From a checkpoint of a small transformer trained on Wikipedia.
Size: width 192, MLP 1152 GELU.
Architecture: LayerNorm before each block, learned and rotary positions, no biases in attention or MLP, tied embeddings, attention and MLP in parallel.
Training: a variant of Adam for these matrices, 9522 steps.
Each number is 128 + 24 x the weight over its row's rms, rounded and kept within 0 to 255. Layers, rows and columns count from 0. The size above them is the row's rms in percent of the matrix's.

# layer 7 MLP down (transposed), 1152x192, rms 0.0823, rows 560-584, columns 128-191
size [ 99  92 102 107 112  93 103 104  94  99 105 109 103  96  86 106  90 114  93  98  92  94  96 114  92]
[[128 140 134 144 154 139 121 115  55 104 122 167 129 130 150  87 132  72 107 161 145 132 129 144 104  93 146  85 132 136 147 112 135 145 113 138 140 177 135 134 113 170 125 104 144 138 104 159  87 141 131 158 114 141 155 129  99  98 127 115 112 104 166 132]
 [119 112 100 115 164 191 165 113 141 128  99 117 146 163 137 115  84 159 140 128 129 149 119 134 139 154 119 101 153 114 121 101 118 146 101 131 124 133 116 125 131  92 127 118 108 114 109 114 143  96 125 112  86 151 142  98 112  83 146 158 101 112 128 148]
 [122 141 108 108 151 123 124 126 150 167 153 132 114 137 114 152 152  83  84 143  84 121 133 111 181 114 112 111 110  81 135  95 137 129 116 147 110 169 165 106 167 139 110 144 187 132 131  75 134 136  96 100 178 149 139 138 119 146 112 156 140 152 133  89]
 [103 123 126 110 130 132 128 129 165 111 135 136 171 103 165 121 105 162 105 108 100 114 108 107  92 147 169 154 118 148 108 113 101  78 139 100  93 143 107 147 145 107 136 140 131  92  85 140 134 143 125 124 123 110 113 165 115 137 154 148 155 148 149  79]
 [111 122 159 140 156 104 129 157  98 116  93 117 154 138 134 118 132 198 138 161 123 139 126 131 121 163  99 106  88 142 106 140 115 147 135 126 116 160 128 125 107 155  92 180 105 134  87 127 129 125 132 129 117 105 111 154 142 113 131 123 119 136 155 143]
 [113 109  98 146 108 137 119 127 137 143 158  99  93 101  92 130 137 127 176 102 102 133 154 114 136 149 110 132 149 154 127 156 173 112 131 142 145 143 160  85 119 158 116 111 145 122 139 169 111 158 140 107 146 132 104 111  97 136 164 143 120 107 132 100]
 [108 116 173 122 157 142 136  79  90 123 125 135 110 159 111 108 132 140 131 159 126 179 103 127 119 116 118 153 153 161 130 109 101 103 177 104 116 150 117 128 168 117 150 127 142 124 160  99 136 170 139 168  93 155 161  95 143 153  94 126  82 164 138 159]
 [149 140 104 102 141 138 164 151 102 144 128 132 113 120 136 126 156 117 118 139 123 100 131 100 182  87 118 152 152 141 166 129 153 119 151 141 143 156 110 146 158 134  95 114  82 163 195 142 149 137 101 125 119 160 107 149 122 109 127 145 196 122 141 143]
 [ 99 151 127 106 121 137 122 140 121 158 114 115 131 125 106 130  96 132 175 129  96 130 112 177 158  93 131 125 164 115 151 130 112 114 112 114 191 126 159  87 134 109 147 169 151  95 130 118 131 136 135  81 186 141 122 115 101 129 131 149 142 121 104 123]
 [105 116 117 104 121 166 103 135 132 166 114 121 165 153 159 109 144 125 127 148 123 162  99 136 123 105 125 109 151  84 103 136 132 103 112 140  95 105 136 132 123 103 157 104 126 120 104 155 135 108 105 125 128 117 131 119 100 135 135 139 119 100 138 117]
 [120 117 151 163 109 127 105 105 136 172 136 157 117  87  81 111 127 146 123 134 110 134 130 139 142 101 120 128 101  86 141 119 103 151 157 121 108 112 139 118 142 109 171 131 161 136 124 160 116 121 159  99  96  91 127  91 132 160 125 135  95  69 128 119]
 [101 100 126 123 103 154 120 119 124 118 135 170 124 157 174 129 131  96 138 100 133 156 133 139 118  82 171 121 123 123 107 132 130 120  95 144 144 100 127 149 161 125 185 129 132 140 210 128 103 133 101 102 113 103 131 129 125 153 142  81 128 143  85 151]
 [136 125 101 146 172 134 153 130 145 111 165 122 131 119 119 103 166  94 135 117  63 129 159 118 117 127 114 113 120  92 143 119 147 191 121 126 145 150 134 130 147 127 120  81 109 112 139 148 151 100  75  95 115 162 137 117 132 112 110 133 153 113 116 131]
 [127 121 152 116 127 115  99 149 132 123 138 105 128  92 126 101 106 107 175 125 162 106 146 119 152 132 167 115 138  93 148 108 153 106 108 113 147 190 172 118 101  91 143 167 119 162  81 124 137 120 168 120 109 132  96 131 151 143 110 161 140  90 152 167]
 [ 89 113 123 109 161 152 120 129 127 113 136 114 101  93 146 108  86 141  95 136 150 119 125 106 173 134 143 148 116 142 141 114  81 116 139 154 114 142 127 156 193 118 125 172 168 134 101 140 155 133 104 144 134 123 138 158 150 148 118 105 119 103 135  89]
 [123 146 132  65 130 116 105 118 132 124 158  87 123 142  91 146 161  75  62 119 123 131 145 125 178 138 126 119  95 131 155 126 166 156  84 102 117 138 124 122 142 134 163 173 126 122 141  91 161 147 133 120 136 141 144  81 123 138 118 130 116 116 117 122]
 [ 95  94 150 102 140  89 122 116 129 135 123 128 147 144 128 104  77 190 101 141  99  98 104 115 130 142  83 144 129 148 152  98 128 162 104 113 135 102 142 169 160 101 151 128 181 129  91 127 131 119 110 127 153 147 155 111 100 133 128 156 106 164 102 111]
 [128 150 147  92 154 155 160 126 138 115 108 169 147 128 103 119  97 123 162 116 160 136  94  98 163 131 123 114 102 137 132 136 149  95 107 107 119 187 127 139 128 107 120  93 111 135 155 152  89 127 131 174 133 131 136 155 152 153 140 120 105 177 153 128]
 [150 141 103 140  94 137 155 119 117  60 114 143 184 146 143 101  70 128 137 157 149 143 143 127 138 155 141 160 130 109  91 117 109 134 106 147 139 124 110 123 176 156 101 165 155 123 162 136 121 149 109 126 125  93 142 146 118 121 133 115 149 213 168 135]
 [135 163 136 174 111 145 133 117 152 150 119 121  64 176 128 165 141  99 144  78 136 163 133 103 120  60 132 134 159 120  93 115 103 129 114 151 167 101 116 125 130 107 123 125 127 116  56 167 109 125 116 152 121 131  92 109 118 128 188 137 141 149 128 145]
 [ 87 148  59  74 134 132 119 130 179 144 149 129  97 130 139  88 121 141  63 131 113 121 138 164 117 145 127 127 166 133 141 115 130 152 108 124  90 135 141 102 150 146 134 162 141 131 131 120 124 128 167 103 129 110  77 131 118 120 109 140 113 141 150 139]
 [ 90 128 119 136  65 165 106 153 122 132 109 150 162 128 118 139 152 107 130 140 157 169 165  96 137 138 129  99 141 139 140 123  91 127 131 125 145 106  96 140  96 120 149 108 168 154 120 165 129 152 123 130 132 123 116 107 137 145 141 143 146 124 118 128]
 [165 111  95 102 144 117 115 106 151  91 107 116 114  93 118 166 119 129 149 151 142 127 131 145 139 129 109 134 121 133 137 122 136 174 104 136 120 131 111 153 102 126 179 146  97 143 171 116 109 141 101 124 163 165 171 128 120 157 105 110 119 102 122 140]
 [127 126 105  99 102 126 115 159 151 170 106 149 153 139 138 134 154 148 127 160 130 126 129 108  96 114 140 140 116 145  81 149 104 163 153 144 109 158 150 142 133  90 137 130 157 110 111 108  92 126 139 160 140 128 127 162 120 149 114  98 128 106  88  99]
 [110 133 138 141 141 112 159 143 140 175 130 122 114 193 122 129  89 169 142  81  95 139 133 149 100 148 136 157 146 124 149  91 124 113 141 117 119 134 142 118 165 119 131 123 128 122 101 124  91 119 102  98 175  69  83  96 134 132 122  92 131 134 116 146]]
# layer 7 MLP up, 1152x192, rms 0.0857, rows 561-584, columns 128-191
size [ 99 100 106 110 103 100 103 102  99 108 104  94 100  93 108  94 110  98  96  95 100  98 104  95]
[[112 148  82  98 116 100  92 126 132 140 189 112 141 147 147 143 145 114 114 127 129 120 119  84 149 134 165 149 119 112 119 141 185 124 134 118 169 141 130 128  91 146 125 117 110 136 143 121 138 102 108 143 119 140 121 195 135  93  76 135 175 152 147 151]
 [110 120 140  99 137 186 129 156 138 130 127 133 126  95 175 126  93 176 111 105 155 138 125 137 190 127 141 128  77 185 113 170 112 114 175 115 117 149 161 145 107 113 177 147  90 110 110 150 120 133 119 148 112 128 130 151 140 127 118 125 123 126 120 103]
 [130 102  65 154 142 138 123 156 124 130 152 135  91 101 145  87 147 102 109 117 155 160 153 137 136 110 115 113  99 107 122 142  92 143 100 164 176 149 162  83 113 137  82 103 156 187 118 172 122 110 119 163 117 106 159 149 135 126 134 133 162  72 150 174]
 [154 125  85 126 138 131 105 126 137 124 158  94 104 118 178 100 146 103 140 132 131 133 143 136  99  67 123 124 122 196 154 156 142  95 121 130 182 146 127 144 134 104 150 101  69 108 124 136 117 127  97 136 116 140 131 149 127 126 141 167 149 103 163 126]
 [139 113 128 163 133 119 101 110 135 150 134 153 101 106 145  72 115 125 153 144 156 114 124 106 135 155 183 146 101 116 138 107 143 107 155 129 164 131  92  94 109 126 149 110 122 143 133 164  93 124 104 122 119 136 166 118 101 105 210 155 155 150 112 156]
 [119 135 121 159 136  84 144 186 133 124 103 159 147 127 122 157 124 130 188 101 170 108 137 129 140 118 113 145 115 131 145 165 189 138 132 163 118 148 129 108 123 103 147 115 105 113 141 153 141 153  99 135 111 136  81 162 123 134 173 123 215 127 114 111]
 [117 153  84 165 117  94 111 149 134 109 133 110 118 144 133 129 113 102 128 129 146 119 125  93 124 143 126 175  86 132 110 149 130 104 134 117 150 141 149  97 117 168 151 111 165 139 112 134 152 133 111 150 139 122 145 152  88  78 157 141 100 136 133 105]
 [121 129 158 159 128 131 124 161 110 121 145 105  95 148 136 143 123 111 108  85 147 155 149 101  99 125 122 147  77 126 103 123 146 117 108 109 126 117 169 125 143 128 148  89 154 121  79 143 157 144 108 151 104  99 140 128 128 122 123 155 140  96  98 142]
 [121 114 135 138 131  85 129 208 124 155 152 126 134 131  95 101 152 130 130 119 126 123 104 114 130 155 170 133 166 159 129  91 163 141 138 144 144 139 106 128 104 150 166 133 122 129 122 131 108 157  90 170 135 139 110 170 166 110 131 126 134 143 151 157]
 [151 104 120 159 111 133 102  97 177  92 117 137 135 132 169 142 117 156 170  97 148 102 124 153 122 115 144 192 130 140 135 180 154 116  94 127 140 168 142 127  94 160 148 136  98 151 115 123 153  86 113 160 136  74 157 125 160  94 128 128 155 118 135 100]
 [112 116 125 120 142 131 123 155 127 117 142 126 100 111 139 121  89 167 121 125 119 175 148 133 182 154 151 152  97 102  95 142 150 100 127 107 133 149 132  90 114 146 147 135 142 101 123 103 137 144  78 152 115 130 122 124 158 136 201 128 144 132  93 123]
 [104 118 158  96  81 104 141 131 118 142 107 157 142 162 136 120 123 158 140 133 154 193  92 155 165 121 128 150 136 155  91 136 111  92 144 131 110 124 141 112  95 124 139 162 135 152 130 115  97 188 136 153 148  73 132 149 139 109 145 135  99 128 157 143]
 [141 148 122 154 148 112  63 129 106 126 142 140 131 121 100  53 106 122 165 116 154 141 112 102 120  91 140 191  93 164 107 161 131 104 139 149 162 125 125  94 124 107 150  84 120  96 117 133 144 129 110 116 103 104 153 146 134 108 161 146 142  71 150 112]
 [135 145 106 155 111 137 129 165 114 130 130 168 158 123 143 104 142 109 143  76 134 161 110 107 119 133 134 157 160 120 105 126 134 114 135 128 208 143 104  67  67 131 143  92 133 148 104 113 135 184 150 130 150 112 143 168  96 131 143 154 175  75 147 194]
 [127 105 136 139  75 153  84 167 150 129 125 128  81 124 119  94 108 141 148 101 121 116 173 106 111 139 134 160 124 160 130 143 113 123  92 117 143 146 150 127 156 151 154 130 134 140 103 132 173 116  73 176 108 117 105 126 171 110 162 180 150 103 158  84]
 [107  78  99 193 100 172 151 118 154  99 152 174 156  72 150 107 117 156 145 173 129 128 107 142 103 123 183 103 124 130 156 146 116 118 114 151 133 148 120 111  96 130 118 111  94 117 128 138 122 125 118 138 122  83 157 138 148 148 134 138 128 121 102 148]
 [125 124 132 160 128  97  96 204 160 138 146 125 118 108 147 131 140 117 123  91 106 109 139 117 155 156 133 148  68  99 117 173 154 148 142  94  95 146 187 137 155 142 151 111 127 120 107 182 150 148 125 160 105 148 133 135 176 121 153 143 149 111 110 124]
 [118 161 119 132 118 146 132 130 135 133 125  93 109 119 131 128 170 116 133 161 115 138 114  95 144  90  98 112 127 120  96 134 109 118 120 129  60 135 164  91 126 139 127 158 167 152 115 127 154  93 124 122 121 139 120 140 155  91 116 121 167  99 107 152]
 [107 121 122 109 126  97 110 136 191 170 120 148  91 140 149 125 101 155 122 147 166 154 135 107 163 115 137 159 141 167 136 118 138  95 111 147 150 107 142 125  86  93 187 159 186 169 124 156 113 162 102 135 122 129 117 105  98 144 176 151 159  99  91 117]
 [128 173 169 182 130  89 107 147  94 131 152 151 113 130 147 135 166 145 148 107 142 159 156 115 147  76 128 156  92 161  86 122 144 114 112 147 153  89 109 105 107 149 146  97 129 107 127 127 134 151 144 147 154  99 167 168 140 100 162 104  97  64 120 154]
 [136 138 127 128 132 101 133 187 130 111 131 127 144 144 123 131 135 162 127 120  97 114 128 154 132 133 133 128 135 132 120 169 126 126 142 149 148 144 147  85 114  97 128 113 116 161 119 127 144 152 131 152 117 115  80 184 174  74 131 114 115 138 174  97]
 [136 104 172 124 102 143 134 156 116 183 154 153 155 166 116 100 141 138 142 128 113 111 102 115 136  85 126 120 142 138 105 119 111 103 111 155 140 110 146 138 132 102 147 145 141 143 120 138 135 162 105 134 112 145 106 114 142 136 194 130 146 169  98 110]
 [107 114 135 113 133 157 138 127 164 151 137  99 111 122 146 178 143 164 146 138 134 116 110 124 134 115 111 168 146 141 131  85 115 138  63 144 109 157 162 111 118  94 132 129 106 127 119 119 142 118 117 138 131 136 109 123 142 119 124 211 184 131 111 137]
 [117 125 133 154 120 148 120 149 147 106 129 121 119 143 121 155 169 134 123  87 114 140 193  78 141 130 106 114 147 128 130 186 172  93 161 150 109 126 111 165 112 139 123 141 120 147  99 164 142 166 127 135  92 125  83 158 124 151  96 137 143 116 103 128]]